Weights of a small transformer language model.
Size: 14 layers, 3 heads of 64 (1 for keys and values), vocabulary 8192, 8.65M parameters.
Architecture: RMSNorm before each block, no position embeddings, no biases in attention or MLP, normalized queries and keys, ALiBi, local attention windows, gated attention.
Training: 177M tokens, 5405 steps.
Each number is 128 + 32 x the weight over its row's rms, rounded and kept within 0 to 255. Layers, rows and columns count from 0. Numbers have three digits each. The size before them is the row's rms in percent of the matrix's.

# layer 11 MLP gate, 512x192, rms 0.153, rows 383-411, columns 0-95
109:154082122114079173089186147113127124135107106147107058146158089158120198159112123181082106155104143104139154128088128098115110147074131137132166125144210172130155144071103177153127157100091147135152131133147150119107127161125085106128135138116061148170126134137127151063164144164078129144
106:183121120122107174084105101167131153089105057173119161105122156121159119100119114186135115092087113106162094166109154127105167110148165103156058085154148121168105078098156148161170158148136152088109121066119130157119137125120152126119105170133104091147091095110127139141169052128134115159
076:054237101169111088082064059148135160140135124123119101075146170158095171082169123101201091141171118189070183138167152124146108118124120122111093141101096103153111110125089113136134088138116104132142125098135145143076104089113119117153122111129114090104134073118135093132187141137121143105
101:083117116154153124116161115153127144136118141162101100146155182127133113094137136196090145096166081127149142139130080116071115091118156162143130116138116153045147180116175087134120131090121081134175145117132073151128127110127173133144120137103091102168195064086145130163124121133132208160
095:090151111164192179138149231103078122099126180082111177106108178062129037070097188182179145121095110101142123144168121099150134103179077171118162132107088161141121103149123135088126103093176157093114082128102157173125122109084091147142150105157125177126111130113128150143130151142111080139
092:092169168071102110122098054130153147155115153129139147171083119089108123148179090072091177097123139167141195136111087170047161125173205144140088144143119104162177159079155150097124167102146107121142090121099120137169155119096134107115127138120074131111144084098112123133114068113122099183
095:132061138093095160090067105134126171135101129120111192118124141106201100115106095136097141066094120069121106069115103176090166114126126149175163132187135113098170090134184123135144156107130121098190142084178137117129172136120128150183137142097099079099120125090125124157163094088151191147
109:123133150160139189141114135098144090152108113137119163113128139175100135131056098110075163109099124066114190120124127147118146087107150158111137135186130154119091137124103160100126090173136089056195119188130155119195131192162112129115120135116158115114193172073140177110100136141146101135
091:111105077162169135170092129113166143108121064122057151157090100131127099132178134138031188134077103135099159096156128068158089171085173097160101149216108136157196120140136153146186164112161142102111145097110111085115186144078134173123150142091120107116102063164105062144133124162142120192
100:155100121098085049141153134132126101099112137184141106067104103131172115182105131197158117093063213125094103118133140100153095058098134087146116117097137148118138099118107104140105178113177112091187147123119089100126080175116109128096105161165188097109142120141139100105087100092166142118
100:090142109138105088119134154173129130084156161139046172161141199125175168111139082152115149151140127163081138164180157104199128083129086160121150133129139173136145094164104099131110078132117060090165111109118061168091088150134229149124116100140117107137127147122152131049171163176084130191
103:126129118169138198124114120170108119128043046147114140145105174111139142143059140129093141117097133122197148150103105108131136110112201156100173080135158148110120116061053160159112178100124113097130121096132177100110183091100155142129096136132120175169144111070098131113075046160097153102
095:086120116125107124151115107113087152143126105138169160136117100148157129075069123098114142136107090116122097101076098140108129111164199148084159101201107097135161143108141153097168065153118130150154132146130118143168124169128079077107178097176140108176088067029122155120106097077126172133
096:130128124151115124154115137135139152150090095127137070148153115063143128166113138151126143040156141114131217108090055121094113094132106134146132086193095073166094129134102226173122112174134111139140158126131111134111186131177169094120098179072159119135150125128133116175125156143135091191
098:178082128129043119131073128160168211147147082090119114135180081102086169117161115134107114168115209108111146117149155092123206120103137127109099087122179149125189184103135131087169146072170181151119123103110156109093108119137169095186150120127152184094161102085141044140071108087140107163
099:135098117148132098085141143119164117094147113071110081127147144124197146099107156122158131167113130105111153109091129132133106147098127142096139162153188122143105154156147162116145087135119079146056102116073144085131112088037083090134140169128112142147127170145173143114097104157143144134
106:144085118148133104131181169206158067166141122068108094187159160143101155142160169089141186131115120146166167101157122142130127177153154180078101132119193083131142117140077165127087145153164179097123146109100105124090144127107151158088090163122140123112155129158158132157175155129110121204
089:131131138147096103162092214155167149106092093139110159130113171134155155178160193188121104126063181116116085135142136123127111128100121155130138122110114124150064111151119113146102087084148161139150087112146104139115113153150145130182092107119101110099137117163107194153132102168120172108
098:175131132102100209121099181142163079148123124080125124149087212176100117091046157108085109159132186093136115134119115134149167123153142093141147164163107104155113130125131073151122216058139091115149095125129094100153126149147130185116059145151169132112194123101134116141100146138149165141
095:162119090119074158170130128083186109140130124084126163114122188151140133095120196085128110136172163215113177175133123128175142125125118118135183205133154098115087093147142136129119108107136067136168160170112150172117159162093164112125172157136159088117120140157149084090125107145143145149
112:125085107152113139189113117128120120111125105097129128156056180094168149115102086147132131138134117092147164122129083082125158085130145090157119114179157216060153105141204102123168109153145157119172125150102062117187172170047116117147081122079113093157168067042130184102089105133130146094
094:111130141168147131114119089093179125093128083116127064168177167103135117107180148106069166156141157120147157158106125097088212059107144055175109120126091162149120161107128165092172157113107155175140152055100157086099081128157164083145133196097118118128132104116134095139110069122114216081
089:093091163136110123095171136108140164138123097107114106201172128174132164144139147114166089128133206131114141133119120139110112125014101108168107129128199144146127094123135147141156144120134083112096133143125138124060117183132092124163136196144137050099153103133131099165066090091132130139
111:117088132129136163095178148156169121073130130130124090145155121144182115121132111140071091103116192097176192050084112150137140101097180176141137102151132157153148121136144147145159151147136125131107133079121101070146120111115162132102136164098096119125150129137106176212130104133145152172
102:143110162110124159132150091153133108114088176167140118131078178119212142093078183124124151080131125157174147188059124116130124093096120113169164089094159136111146102132123165156154116150165124130162121110147106101166120104179135092158139156083113150097183126116112135115177122094168160121
105:106138112129153133171133106151116111201095087143162124070097134119150066113153135134127120141092143107215153088136087120153139096060138103106164131132115166084147164121156188145152141097137178138112139121108115142122122132121102108096097151169104164145187131123060097141104014136136169100
098:084109149128153196087167157064069065099099110101168082146129081134142144121077076158063120137191151115105187138136116083157105164146113087149121134153212100127158143130066121140121144095100111138161110118145155125111162144109223158132064157125118136114137135119156096136136163135119180064
103:146139103168112148151155071074129135135125083053177112129091127189126169155119125120119117145073139168135148157154151103158146170182136155192126041146156093130066116150133123214154171127113085143128160058042137068136124153125135166133071154121166122168158143113143173112119136140156136137
102:101124149091148142097105069137158122132154130092027146160142102161106131128118159138085137101150160136140157153162112112126107068079141079101101110124199201166113169111137138133142138142137114134122081179081075156139133158144102133139090113071100148117141042136108161188108126143208137187